python train.py --n_layer=10 --d_model=640 --n_head=10 --n_kv_head=10 --head_dim=64 --d_mlp=1728 --vocab_size=16384 --activation="swiglu" --norm="rmsnorm" --norm_place="pre" --norm_eps=1e-06 --positions="rope" --rope_base=1020.0 --rope_fraction=0.5 --qk_norm=true --attn_scale=0.128 --bias="qkv" --tie_embeddings=false --parallel_block=false --extras=["some layers without attention", "local attention windows", "shifted keys", "exclusive self-attention", "value embeddings", "an embedding shortcut", "learned residual scales", "LayerScale", "capped logits"] --init="normal" --init_std_qkv=0.0256 --init_std_o=0.0 --init_std_up=0.0256 --init_std_down=0.0 --optimizer="muon" --lr=0.00144 --beta1=0.95 --weight_decay=0.28 --lr_head=0.00435 --warmup_steps=0 --schedule="wsd" --decay_fraction=0.666 --decay_shape="linear" --final_lr_fraction=0.1 --batch_tokens=[65536, 131072, 262144, 524288] --seq_len=2048 --doc_mask=true --train_tokens=968100000 --steps=5004 --dataset="wikipedia_en"
Each number is 128 + 24 x the weight over its row's rms, rounded and kept within 0 to 255. Layers, rows and columns count from 0. The size above them is the row's rms in percent of the matrix's.

# layer 5 attention output (transposed), 640x640, rms 0.0469, rows 229-238, columns 480-639
size [ 97 104  98  99 103 102  95  99  99  99]
[[111 116 111  80 124 151 158  76 163 126 106 140 166 164 118 124 113 131  94 158 114 154 104 152 155 118 134 180 131 124 131 187 112 146 176  82 112 129 105 172 146 164 163 106 165 114 169 144 118 127 148  85 125 130 110 138 141 115 129  97 155 125 115 156 123 145 141  86  66 123 148 119 118 132 135 149 133 112 144 127 141 147  89 159 101 134 131 178 131 119  97 150  95 137 110 151 111 138 149 147 134 122 127 110 118 152  98  89 163 178 145 109  93 111 167 133 139 115 116 111 106 109 165 137 132 142 134 148 125 151 150 118 153 135 135  95  96 158 144 174 168 121 132 188 142 130 138  98 108 116 114 120 150 126 121 143 154 135  85 164]
 [ 99 106 123  90 163 157 131 110 135 122 125  81 110 130 104 123 147 184 131 101 173  89  84 153 128 180 137 114 115 144 121 137 103  84  92 122 104  76 126 106 132 130  96 157 135  97 195 146 135 119 152 138 135 151 110 113 110 120 119 153  60 149 109 174 153 110  99 157 130 135 147  94 132  82 142 106  78 157 106 140 108 125 153 135 101 117 117 149 140 143 129 139 144 141 135 132 166 114 148 113 158 156 129 113 142 123  96  97 102  98 113 154 124 130 161 150 123 123 110 111 136 118  87  90 165 112 134 144 115 159 121  97  96 134 119 129 117 170 129 137 155 135 115 128 115 169 130 123 137 115  86 115 166 134 129  86 121 156 154 129]
 [127 117 152 107 117 115 107 146 140 142 116 120 116  96 142 118 141 140 103 159  99 131  90 105 102 144 166 119 126 131 174 155 129  89 127 137 125 137 132 106 126 175 152 129 138 146 110 153 115 166 150 137 150 145 104  74 123 104 131 130 194 101 178 141 124 152 108 143 132 119 171 165 137 145 137 152 111 108 154 150 139 106 114 108 145 123 144  87  98 133 117 121 170  91 119 147 166 134  89 116 114 154 151 110 107  96 121 124 157  83 127 112 135 135 138 155 115 100 115  74 145 114 128 149 131 141 150 131 143 108 158 193 138 124 125  90 121 118 143 112 191  97 104  98 145 139 134 117 145 112 179 126 139 107 114 101 157 120 125  93]
 [ 88 130  97 133 109 169 130 153 113 149 107 111 165 143 157 168 149 117 118 128 143 129 125 125 146  99 128 131 109 127 123  83 142 125 130 102 139 143 159  96 173 109 166 118 122 178  88 134 106 134 161 141 101 177 120 126 114 133 102 141 101 150 119 102 109 151 155 114 112 141 144 150 149 127 138 117 113 111 149 163  92  72 142  86 122 102 179 156  85 126 111  86 147 160  98 127 126 101 119 126 107 130 115 117 154 147 165 139 111 143 146 110 119  55 136  86 136 100 118 114 149  82  83 102 131 101 124 107 151 103 118 136 120 132  91 118  93 141 145 114 163 119 117 107 147 107 109 156 137 116 134 109 126  63 109 146 129 123 128 138]
 [ 98  68 116 123 141 155 178 134 137 117 134 171 136 122 201 168  79 117 142  96 113 121  82 148 103 137 129 168 159 109 130 131 103 120 118 112 150 109 115 129 146 138 104 131 135 101 121 132 103 151 134 133 111 120 139 117 136 154 110  93 123 107 106  98 180 107 110 142  94 147 114 190 115 122 144 122 141 139 124 120 199 160 132 151 134 107 107 123 121 126 137 155 114 133 182 166 131 112 130 161 126 149 134 148 117 100 122 130 127 140 172 182  84 145 135 123 136 170 139 141 179 146 127 104 100 115  85 142 162 110 152 123 149  95  88 101 127 149 113 118 156 102 146 125 151 109 129 141 104 104 117 137  94 149 149  88 105 187 121 161]
 [167 138 137 123 113 108 125  79 153  78 101 177 157 129 138 155 139 149 153 121 146 100 150 128 140 148 145 122 118 100 120 139 132 126 127 141  90 121  80 142 151 133 115  98 150 113 126 136 121 152 136 123 146 108 139 114 154 137 129 128 117  84 133 121  90 113 103 108 118 111 154 130 135 119 123 137 102 133  96 123 152 102 129 145 111 164 133 140 151 165 138 106 165 140 171 128 135 138 114 106 152 121 121 118 130 127 131 131 127  97 132  66 141 146 127 146 111 120 137 113 110 137  60 131 156 119 148 103 160 115 130  98 111 105 152 151 133  93 100 133  98 111 149 183 146  62 145  96 121 125 128 154 121  82 110  89  70 125 119 115]
 [138 128 169 162 120 100 110 135 118 145 140 100 163 158 115 162 184 126  92 100 121  73 112 121 148 130 128 108 125 139 118 149 115 130 191 163 124 148  79 114 123  99 130  57 177 145 117 144  64 135 118 131  98 121 133 132 105 131 137 146 144 169 117  85 117 120 147 132 123 134 112 126 108 118 116 117 151  94 108  98 103  96 117 116 122 115 116 119 127 123 105 156 104  92 133 182 137 134 137 146 168 117 137 101 132 131 139 101 116 121 124  99 148 104 144 135 123 143 158 106 102 147 129 123 165 149 106 122 161 160 109 157 148  76 114  94 161 118 130 154  87 141 144 125 108 131  97 124 168  86 117 119 126 156 167 109 121  88 149  76]
 [134  90 152 129 126 121 157 153 102 153 103 147 149 157  81 100 158 150  88 152 149 148 137 152 138 110 124  98 128 106 158 162 145 132 117 146 140  76 144 148 116 101 109 126 168 111 186 125 128 149 116 108 140 115 116 150 151 131 117 105  91  87 100 162 144 111 123 112  89 122 139 125 100 132 119  88 154 115 141 118 111 128 115 123 115 151 112 165 126 179 138 110  80 105 133 144 141 145  87 133 121 143 126 132 127 126 130 128 132 170 140 136 115 120 155 136 122 120 191  92 155  95 160 152  77 151 139 124 158 113 118  88 142 125 153 139 173 175 125 122  92 117 113 112 132 155 121  81 144 162 106 121 155 137 112 150 130 167 162 123]
 [152 125 109 154 116 116 159 130 141 137 138 154 106 112 143 122 108 124 130  99 159 122 127 109 191 137 104 122  92 128 121 104 104 148 209  97 118  97 118 144 159 120 159 106 134 135 104 100 135 105 155 132 141 133 119  69 101 151 150 153 164 133  91 137 114 128 151 107 109 116 119  91  96 100 100  91 126 154  91 133 152 110 154 128  97 125 157 165  90 137  91  89 158 129 143 126 130 148 100 121 164 165 158 193 163  60  82 173 123 137 145 181 105 131 179 141 124 123  95 123 109 139 119 146 148 122  97 126 155 105 123 133 131 132 160  85 152 145  92 123 125 149 131  84 138 167 140 168 122 125  69 149  95 158 139 122 127 133 143 117]
 [117 146 137 131 101 164 146  88 125 114 102 165 113 134 133 157  94 149 106 146 116 133 126 134  92 102 106 112 201 131  91 123  94  86 126 125 142 157 101 126  90 156  98 129 123 148 161 161 156 129 128  60 174 152 114 120 117 114 161 109 144 132 118  75 147 105 112 124 126 130 151 154 114 127 115 144 140 121 145 182 183 131 147 115 126 121 131 133 172 159 156 131  99 123 123 103 143 113 112  94 130 127 175 143 165 115 103 131 123  78 118 114 145 116 150 134 138 100 146 111 160 131 130 119 143 119 109 138 141 110 154 157 189 116  90 135 110 123  85 156  94 102 130 135 102 111 105 123 100  88 167 133 113 166 114 127 132 130 115 109]]
# layer 5 attention value, 640x640, rms 0.0512, rows 230-239, columns 480-639
size [100  93 101  96  97  96  96  99  96  95]
[[154  85 122 126 129 148 126 148 109 124 126 124 106 154 120  96 127 106 134 141 136 102 123 144 131 148 168 134 117 170 129 149 122 105 103 158  90 127 118 124  94 111 163 122 171 125  88 145 131 106 131  86 141  92 162 132 116 138 119 166 192 143 121 146 106 140 148 155 124 101 128  88 126 145 133 133 134 156 143 145 136 119 121 108 122 155  98 146 175 122 101 183 145 122 111 121 157 158 151 150 124 134  92 126 132 172 134 166 151 131 121 122  75 142 130  97 111 128  94 156 130 151 158 162 120 135 138 143 128  87 104  99 164 110 151 116 119 140 152 139  85 158 111 146  94 126 116 166 121 140 109 143 110 150 128 120 156 116 121 169]
 [172 105 123 147 122 133 127 139 118 115 151  97  83  76 131 142 161 135 135 122 128 140 100 115  96 105 136 131 120 172 145 124 150 122 119 122 120 156 128 119 129 125 125 128 128 171 121 110 109  74 134 144 134 138 124 117 151 121 142 118 122  95 141  99  91 100 153 173 146 141 156 145  98 156 140 140 164 125 150 141  83 151 130 134 141 103 113 130 132 106 118 108 122 111 189 153 159 129 124 134 124 122 123 164 146 115 173 147 137  96 112 195 115 152 107  99 136 163 102 126  93 134 154 163 150 100 139 118 113 124 150 102 102 120 124 158 145 117  95 137 132 148  95 121  92  96 158 153 108 132 111  94 131 130 121 105  77 155 131 116]
 [148 159 122 122 162 118 168 129 101 146 148 146 109 154 158 130 121 110  87 144 148  88 136 160 132 144 149 146 170 141 107 162 117 167 140 109 170 147 126 168  79 127 121 130 131 153 128 127 122 138 177 164 123 124 107 169  89 133  92  96 139 140 120 131  89 151 109 154 101 171 131 156 108  97 134 139 156 126 147 143  82 127 149 142 161 117 120 138 157 112 123  87 132 144 106 121 135 116 126 141 113 156 122 126 136 147 116 172 122  49 147 139  99 138 114  87 144  88 109 109 156 142 118 110 107 120 162 151  83 129 121 165 131 161 107 130 158  98  98 148 113 133 123 134 126 146 173 141 152 136 139 149 128 151 133 146 121 168 125 145]
 [126 152 133 115 121 103 117 192 141 133 114  93 153 106 100 131 149 122 124 161 109 122  89 126 114 109 127 140 155 152  84 118 136 126 127 114 121 139  95 109 110 113 129 107 113 167  84 176 135 141 132 137  84 131 120 179 100 102 127 144 151 171 110 104 137 123  85 109  99 147 147 131 147 174 154 107 109 146  96 179 125 123 130 115 115 121 137 115 181 118 120  87 131  93 149 111 109  94 122 122 113 140 120 125 128 125 120 127 133 111 142 127 135  61  93 100 123 145 145 104 106 127 126  90 135  91 104 163 102 133 101 106 130 112  89 161 120 112 174 119  79  89 126 138 141 131 104 122 137 145 103 157 123  92 129  91 122 151 132 157]
 [117 174 152 135 125 141 142 115 137 143 155 121 136  86 106 143 116 161 123 113 141 135 142 126 117 142 103 137 109 138  92 136 137  85 115 133 111  96 134 137 168 113 106 105  84 147 164 152 120 131 135 158 140 152 116  94 133 153 134 135 161 137  79 147 170 165 116 157 125 118 136 145 143  88 115  91 139 150 150 112 111 142 129  99 113 129 144 151 114 128 172 129 144 140 109 162 136 142  93 138  93 142 152 138 133 153 151 120 129  92 147 150  97 112 122 179 126 161  81 125  62 120 101 119 123 108 161 111 121 151 156 115 106 157 183 142 121  94 101 139 143 157 135 123 157 130  98 140 221 105 168 147 120 190 131  75 124 141  99 119]
 [146 109 100 135 103 141  95 113 146 154 127 127 133 129 128 169 130  94  96 139 116 147 128 145 123 129 145 163 151 147 121 139 130 146 128  82 120 118 137 156  98 108 148 161 142 135 131 103 126 122  93 130 166 102 121 142 133 115 162 120 136 109 167 119  97 151 120 112  73 197 147 121 136 121 145 123 123 142 122 155 113 126 164 117 135 150 141 113  96 146 160 105 109 134 148 112 134 130 192 166 105 104 106 144 131 103 147 117 153 131 169 158  94 118 103 145 113 153 126 111 112 158 137 113  84 101 109 143 103  88 145 121 124 117 123 135 168 173 122 152 161  72 108 112 107 109 166 148  97 102 114 134 158 124 112 126 154 140 159 144]
 [116 102 149 163 121 118 118 131 112 144 126 123 126  96 100 130 105 130  78 142 106  99 158 141 134 151 108 119 145 135 161 148 128 134 153 127 127 130 151 114 156 148 123 129 155 172 109 105 178 113 156 135 110 121 142 124 140 127 117 137 142 129 164 163  94 117 115 162 121 134 106 142 117 150 164 133  92 114 112 153 148 106 102 132 154 149 132 125 120 159 139 101 115 118 115 133 130  81 133 136 129 121 169 149 115  98 149  88 125 118 126 118  97 142 114 115 110 145 170 110 144 139  94 111 162 106 116 173 122 124 127  88 123 119 120  90  93  62 152 117 164 144 136 116 140 100 166 140 130 110 202 108 165 127 137  89 130 140 134 126]
 [129 153 124  94 161 149 129 147 101 120 171 148 115 141 177 130 142 131 162 160 134 132 125 124  86 153  97 130  88 140 103 145 110 128  73 150 129 113 131 138  74 138 143 130  93 151 109 136 145  99 150 109  64 105  94 154 146 107 124  93 101 105 170 119 111 108 138 103 123 143 102 100 137 100 157 124 150 163 102 123 155 123 147 105 132 159 130 102 128 117 160 151 142 138  79 133 131 190 131 172 180 122 142 156 131 175 149 129  66 105 125 118 133 132 111 104 143 110 120 111 116 143 169 122 111 175 137 120 161 132 122 104  72 159 154 159 125  85 130  93 136 109 148 157 116 103 128  89  94 107 146 148 127 151 110 117 137  84  93 163]
 [151 119 155 156  93 110 130 141 158 154 132 161 144 160 148  98 137 131 112 138  92 115 128 171 101 160 169  76 112 123 128 141 141 149 119 100  92  74 122  97 142 110  94 106 121 101 120 162 111 117 103 173 120 130 101 180 132 131 154 132 127 179 124 145 109 124 150 170 124 114 134 123 147  93 113 116 127 122 137 162 128 133 159 116  78 121 141 126 153 119 140 128 119 124 101  93 178 114 158  66 124 126 115 137 135 132 181 108 107 138 125 158 141 149 147 131 110 154 121 142  88  96 154 130 173 158  98 150 147 133  99 165 135 124 168  87 141 132 133 153 129 124 105 118 162 141 146 180 115 104  81 131 128 103 142 145 137 137 150 132]
 [130 175 115 139 155 121 138 129 161 136 150  88 136  90 125 130 106 142 130 128  72  97 129 165 107 126 111 102 127 123 119 117 108 108 120  98 181 144  95 127 141 135 146 129 100 141 140 164 137 128 162 113 164 120 117 104 134  69 125 143 143  95 112 112 111 145 151 108 138 112 117 117  88 126 168 154 155 127 133 153  71  92 147  86 141 120 155 183 109 113 100 148  80 131 167 169 162 106 147  96 123 127 128 141 120  88 141 138 111 130 108  98 136 133 146 102 132 115 121 138 158 127 140 148 139 105 134  99 105 121 181  96 139 113 131 156  88 145 125  83  86  69 103 151 177 120 136 166 117 122 122 156 122 153 131 145 109 135 112 124]]